Weights of a small GPT-style language model, trained from scratch on English Wikipedia.
Size: 8 layers, 5 heads of 32 (1 for keys and values), MLP 448 SwiGLU, vocabulary 585, 2.42M parameters.
Training: a variant of Adam for these matrices, 147M tokens, 4496 steps.
Each number is 500 + 25 x the weight over its row's rms, rounded and kept within 0 to 999. Layers, rows and columns count from 0. Numbers have three digits each. The size before them is the row's rms in percent of the matrix's.

# o: layer 4 attention output (transposed), 160x160, rms 0.097, rows 21-27,53-59,85-90,117-122,148-154, columns 0-159
# v: layer 4 attention value, 32x160, rms 0.0848, rows 21-27, columns 0-159
o148 093:505478521529497495532457476485485498482540531484511494521477467517531524492490524531477534461516500493514484488502475498498487527457516498483509517504529522496458515480485523491425496494476558490466540455480506493416485497502430508478468500497475460485484480468529521519481495491517538517494477494480480541479508497474516473472502468504522513502523480523482529484507525494508531516475507515478518514482519493510480549529492473428476501539486479511510524456518534548515487527499520
v21 098:471429521520455523492496505478562519490533509511491488508478535474532529509476434500461470510498528491523526520465515520488518513475472505472479530506510551520528487490524515502496513515526506489527478517512478482482524483489498539485499499494541522535480473485518551506528479523511500534477454480486484509514519534518488471529484506545510495459473498489534496490444500511466490514493509489509495507511522462521527481516451493484466491539472493524453465475546501517492518467439482
o21 095:518509518508504469483530489456476524453509487477494550516492516510553541525511520492501512554469544500496535502521521489505518506510487514525476525496550511460515502501491484507509506504496492526485479531518506526460477466524500507509474531486511567488479513470527498504505524457472537500507485473455461537523485458498490486472461534524470487518509515508469544492509513494516525486510496512495467474459477561495482468539521503505484514513478503502509559449506540517546515531527458
o53 100:515553464485521495510541503510513532529504489498453495510515535519487466498515533467524503515521502496470537481546472487465507466487508516502480445530505500448487533477521491454493482471488474489490521503473527542496532506465525514569483494487544526469522495444516467489518468497504493472472538503534517517495456505461511489517500500488466480532507458499449522510507505482485503491514480461512527483500469500528518509518522512549493515444495459503500492460494478497450516466499504
o85 103:503544510474473470474483524486535528495515519530479508506472502494482494512540530497499511457572524504483477495545496466525449475495485505481525443540465465484491530490530534493460493491483460520509556523509518528510485501489504499498501532514487494488491444456468472481553466496511491500482493487486489496509502533467547475499549537471492485514538485499501529500480469467491505499515462507535512492518524509545469459543523505523484478433483488485489472506504496525493477514503492
o117 095:498514480473502466520497517486497501527524516489483489468471523532505463546517537457474552515550468518456457453516451493510525511523508521497491511544499446488529569491470475478488520503490493490470497471487541510501510497536491512495497503471507508525509463430442469482465481501469530483456473507505478511513512534479500476500508457497515493507552526489519515502499496545469511519518465524513540518470473497506497461494493522478489466494492515520491475496469489536476487515487484
o149 099:508550508484513484489547543516549542535519504448463487498494515495517451507529492468524502529523480506497508455527479523481526488469555554505462462545530454449492505507460502499484504493510496509517487538497522541488530473519517529485502501493521493521496505474489508488528488503513505457515515509498478516490483546462504484516535468475498498516502462537484510525473515516488510515500482490503550458492497495524479457528489488505508496434474511549553511493476505492494495487548514
v22 106:479540518477485492505489479527470537506502465525486488501493546503551488480481531525481473490499490490552494476482510476502494491497448511472516470518521453483493504502540507543514527532486486451510545491547480453481496479501465473500521491533492491509512486490535486503512472481547515465501478438523473495478481494466499534507476537518480485449497517481552540473468529470494522504482535543510548493527504542547477496468493466515512515487519524474478504486500478539474499513476519
o22 109:505491505532486524521488571445495517456496474505500506478474490488510443561479525517494516531506487479481538471500504543479496520537489531509474474483515523539514501505485494490514540504527525538502477474494499515536530519479523541484487506481542495491527544517490447497452496528492499475520490506508495511477508497534544471511534521489446479518488488533532503466486516548536483483478469491505473503503465488489498529509488540517513486479493522518497555510515523539567522481521501
o54 102:493484495445490509535510524471533507533537467478470508477524519521474455493529526572501465456501502532519515514514526461448498504491513480498474444526519546513528494513517491474498478525505498516524502472533483517479487500466486525504452460480524543515504512481552470510506456501459515478514541530501511490501514470475485478517522481488501468485479507508533512493504509546460515551488509479511471464477503492517480556501492526537480497517491487464531545493480531519501493490508524
o86 093:489517502503517515491527494498539530538566504522496509469487485494502470542532505478506493487534524494491494471518501448476459512491483482472509472521518508538487486475528485502500507520510446536522471506498525503480438528470478488500480512481510498481504494510496506507530523473502530452551516492525548468512508499502486519518517518484517454489505533527533500520543534550540545540525491488487476465465511479544520519530546516525533487488451507482507501544540493549525518482505510
o118 086:513531469448494504505488481487525487551551516487488480543538490478513488508526465506477509455545475509469481511495512533495518503476477488492491496529518494550549499512489463485498511532473458504492523504488512502512461492475481462489512506513505506501505523491437505497473524466487510461528519476506464504534502530510538502460515508485515479544451522513486505509579505508465519517508535493438483495461492496507487492472503542541482506473464501471509524506475556488510503478489449
o150 103:510496459500487530496490540453533506519530480483482522515521503501469443536518519499525519449490504500468529508512499508506480503511495484469488427501505504494490459487452514473546493492479487518525472487524489499457449485515456537509496482454522490506509507495531479485486473473466539456536523493495481460505469491490501507525500498504507492475498511524480545487536508564517501529506506517506484443497475502521469533507538527512515502503468498463558545528473521531523478465521499
v23 107:467530506491525498513486512517505503514492473546531475517510479484484492508486486488450541504533536505486515459504548498486525512479505534498498505483451534489510511507496511473521465513465522521546490510520506511488531480541513490492457494508473468494516481517490511506469470485514466469510535484470505478503529521497490525486541514516454514487502496520473477484499503538421508542478511510463471480473531490471503483525532511510515501521477551536433529499534578497477452474489476
o23 105:511503446505529523499510505531509504500486438484468512558485515464542529498503503476504429474524481480442520482544465533550534468492527509515526506515533499499494489550451494523546493526451514439480510521491530482468513514470487538512516524506490492509486511478471531492522524502482499483535474489461483498505498465527510488496497476509503501483514478542461476519496548472486470472523508475503491535500500509516526514536549492474464522521497506487499473522476475473516509495494513
o55 109:534519461496521519466522526510477515499513465523504537487484492518515550505520489497483496500513469449454505470555489551506551442496472513491520512507500502469478471531462533518532470521478474446466508503490485491485478498522510500473553542476478485494476512512448506489517516524481513506454447496475477532496500494513489518499512478574533480496497510513475466465493496498512454487529491503482493531498472504514508491509520502485504521543474468471518481504527517473547475501526466
o87 094:531515521447542499485492504442455503535515489544535497507458511524494520496515494513524511519511504496477497533514519501518512508456518477495512515483512548463485487493463487514496486499510499474501485505485488468540490507503538544515489518486472501523552490499476531503504513549446538509458505496453564499490512526472439525515508521552537490471505506498535545490499474529512493487467526478507512519491517543496543490511465498477498509512457459486490495502541532497467459463480489
o119 094:494541505489512523492473499493486494510539500511525525491505517485537546550522503508537482538529472490483544562520485484476478508497494504486477482463568487490497485511488517457497483473472491498473462458537459505459531539473518499486546499520514482543552531482546475496480519513478528498468478534541482548501464502483498488521507497494481498521521540509456518497490495492510493475471483517494465489490498511461487529498506493495468499505513502486540484457514533541475490536529443
o151 100:508518526459525517485532534456512528502515484528489517475505517516534488516482498489516451558560492494457520515529484519476497477514526529508500493523516542497515490511469521504526437493486506480539478508453473478534497549509561482496516532490492542506486493497512501525497491532502519491501501520500494503478521516553496471497522502509532498442523537483497440456495536489535490465492503510462506531480478446508545502490474471480487482522499487472502517487521485471533457518488474
v24 096:475539490488481490490512524532538560528509491452469519483524465467500477487478497533500482486500474456462469530515481491502482462466531516499480526527521516467497467523479500515526562483419470498468507535476480514479524494514500467485516524527524488485495471523507502505480491480484508473490526502456503462473515485512484527523527460504481514493468461494557486451491491490526493491497534504451517530490469497473499518517503503504524502471455492507490535512460539519544512498471472
o24 104:483544476522481460493466519463508498467489495508477519519520478545513531450507523501525505511489477534499492489527464537522487499525499486493527501492507489530520522491497507484488490449440492446553492478505517508450477487468528483509527526508524449473477504499537480517518528490529516505550472476547475497514523543509493489490508511479522498546560531524485501513512504506487478494543500490499515521469506467515527448503518521513484516521486477501487451559478520499525509469467550
o56 088:531491515477470524478501529505516462500514457500494530488535551565447496470542514529504512495504470499499518536547488471551517477543504475512518509475518518543476498466477491505495462486511544453490475490519480524504542489483498517509487533518479517505495491473529501485509535486475520554472493526475525496528553478489532461522496493548546498453528492494517519476489481516510479494507529490496511509494512485485542482454481504512487478468498489488472534564466482504514506501478528
o88 110:518482540453522542505530536469551494495537519504487507495509531517500476506496501517529498535472469539569460518520492508510505488533480467531495483505522479533530448450501513515472512494509533474537468423525476484448490520511508525514481514485487465511505524536509475517483485465515534502517528489491530481506519530522510499483481502480495493465512485477487531535503508546492521477468514502540532510517490454486524466509517486512509484492483464524465519553501528493487485493458523
o120 097:509482549514479502490489543511520458522506500536501518537531519489457516492514538498483509479514502554535517505511476487510502556518487470518505541516471484519513529502504524471489450504454494482501505446494494508521497503450460533481486453515480502513515483495521522524491528450524515556460538488510513503521526477457526525471487534501504524500517511525517563512519501534500478474474541487487514535468487506545547479476505509515480505488457447511520501513461498506480499491467474
o152 093:536503456515486498491531517535530522492532507502471491514545535515435503488526494538535514501529475522519506536548492470526509501549488518523498491487497555536504525472478509488505491471456510459505479497523473525538481460478511521512515552526496496476518495482507470527504527462480527527479498473516484520520535499489511486497471539503530552492488481492482528501475495527474521464470539536539513541509514454491490487474509505490520511552464488492490517520475507545507484494489559
v25 102:495536488471473512491483502495491506479474499502521546514462514526485513493508532487469481472485513467509524528481469470478528516475488524516452480501464506558482520498534497454444539529502513514510513495518495479513489557452487506503490528530478481513461467493461509477470532512543525488491534489520520491489493500498522521533450457479489523522553523507454516494435478467460524494488456478494495494475486496524485468478510491477511515482462528520524483507478523483531530526463535
o25 111:462527492487528489484524498506494545532477486523502492571515492491529531508502499541519487490547428519489536516512504527476475465486495505503484481493510470495494456533467467455505489438461448441490473500528518511534481481470510504534513496465520471475542542465480503515533495506495503492529501468501473480488494479513493496490518480492523470469517444498521523526483507520496472483488481534490540468502550548498467483489480508493513467498500491449495490505532480516520493472501500
o57 095:498490477561502505482470524530492494492454521471558477505529508498512549470507505483446510516516481513521488473478556525481494485515477454487469453506466518492524489526483484470474477458437493470491505503533537484507457516497472549455531495496512462479532484513468490541508466459505535517486522507503495489488532487531465489501518492475504530490490490517526478499491525503503490491524481519496525489532488488510469472515484496515521486479419546473522520522510482476508472511522529
o89 101:532485515504471517508443453527559484473497514488475472515508522516535568519520485511487501497468476516501485454502506519453465483471478480499480501487492513511468537512513477476464462478465463498507482504480526500480479454483494481464523495491513490474520470493518476539496494495509520489523503529506575518470535447518507480512490494470462498480473545509475528474472541488511533455501508509475503493483520557541485502526474512465517486472468497496543493494510483531526492501474522
o121 096:517481524507521515520466475522474478503488497464497461492500507508494575447489497528514507536539482515541503485493546468497450505491505518498510514491486509443491518510495496439457487493508483486543511497513560516508489464473519521507504471466493515476546487523535512519515475531528546544498491538482492513470514469478440483485531452494491507476482524527480543490478526467501500469521494521511476465488468525467482481511493508516502505506477489498533509465481539481536525469494531
o153 103:512515503492465581514482504504489560516535517489551470518503517513506531457540500516466499482503515531535457452505548504465486515491493475517484490478452501471509484519497486507519501528470501499486476511494550497524459460528502495467519495440512518487540466504486493470485463490515502481488558501494519513474529484495484478471529485444493550469515532493482512511487494496527479510525532531490528484501535552521492514500478497503470473493500480502507541476517508505475491512544538
v26 096:498478483529483469501532485501510481502521459541487493491484550518539500487495493467496491517502470505506483475476556499512515505486513508496570523509539503518481455472453496461550511457523513468461525500518501533482522455489490511520467480509521506483529503452479486519474539489500521514528580483532541481521485471469518451492506471497446505514500481460488527478515485488487534502511519521519492499461520472502488492537525482472525527510506485512483528505470465508490511508558482
o26 105:510471492482487524512491509458514488478444464515534479446455480507460480515500540489462546522482515490549506491487483515517503500485474550496535528454476514459492506500540490500478517533493511491534530512508510520498508559506529494545535521527513495486477436495513477513490447514526493533479502523457513503477505533455445479523465488494473503533494506513545484466533470504511522495480500500520528502504502465502517506514504451506498490467495484498516483533483513471470514484551478
o58 093:492463534481490523536498504503473498494466486554527512455495460498525479534486534512499547523522506491540499471555478447514488515507491549508485513493507473499532474540537499479491506507496495497521547564466499476475467530511523496456494509496476470513496476506535523484484505478503491498465513475508507526491493511514468502462467468490509474465462538504522496485511471450497540473473507511512516505452529502477498512528497495481511485508518494450489515521453526542523561502529463
o90 100:473489529487494539484535468477499512463489508547521487438508498505540467516520537533490505525491513482505520495544495452509504532463501508534493482484523542527544517551522478494511528500509486533450569552484474495483475516507500513506504538471544485473473498536516496458504488496517520475474518484491483558542538549479476495482479488505523473507500520497477496500499496492536517509451531499490507503469505482484495508508489497506548519524498524490520515539480471548518541495518471
o122 099:506531495515467494478516520488483552492487522575535549468543470513477506513506494495463523479528508486463479526526505526528495506510475517528488500505484514501545522470544526525485506505460465511507608539499508541511477515521468497494510546495430535509490514482517517501485522454524467505466521475486496547488490476477522499490490453509490505477500517486494529490470465512525476478490483508478483488493526517503517524496495518511467483482520510478498514486475478528513500528475462
o154 099:484496505481496527502507501465492474460456460521492538477509484535518465553502523545491540533475503495529529480517459455504465535489497517515537488510474520516547501531546489476498505485515467523509555500508487498458450516480511483475552535477478477482520473483504462513500502501521492504456518493485515510528497504486473516512485507485517509511504510522508510495498473492519529550473532518531512509452496432483486512488588504521522498521499473503528496530487513524498537501515457
v27 096:519536514468513492478529497458487534513499523502517561481462520482520477517512461461497531518534525504489464521486492509509479495527490493485477432524501515504492471466533493507455560461504521447494456558536540472521505494520495494520515504489485489519523506529516473509519481529530490536528510529470507486545470545499485499469509522532489517511541517557516507511491493537480500469473495509522500493543492441451525474505466529500526488529512478497523486504489511503482509497480501
o27 107:535526487521545528463515504475502489553474549494518495448495498504531553454491490449495508499498497548482477477522509490531512468494495504550516481522522538511521479461490522491481498537542471496462515505475513506498511507490484465485501455494511473520525527504495504495526524515507494521552493510503534463478487514493513507470473484508528506511503474452566505486502445524499493496540524468529475488525462455500488523503529496499542521486471522510471519533552530498509523464477518
o59 099:494510474538520509514493506489515488495437502522497515402491543498488502483515494492538479466485551504471465497513509499519470513480460524501521496522492473513514474518511531491469482526515440473475493502444465486508523486513475468469510541448484482500482515492527463491530533502538502512477501484490535488464498467534482486481537492509448505458494471495505510452504504496486487527506517503481539484517502500508510478486520450520487526513489527544536488491533515501481503525497433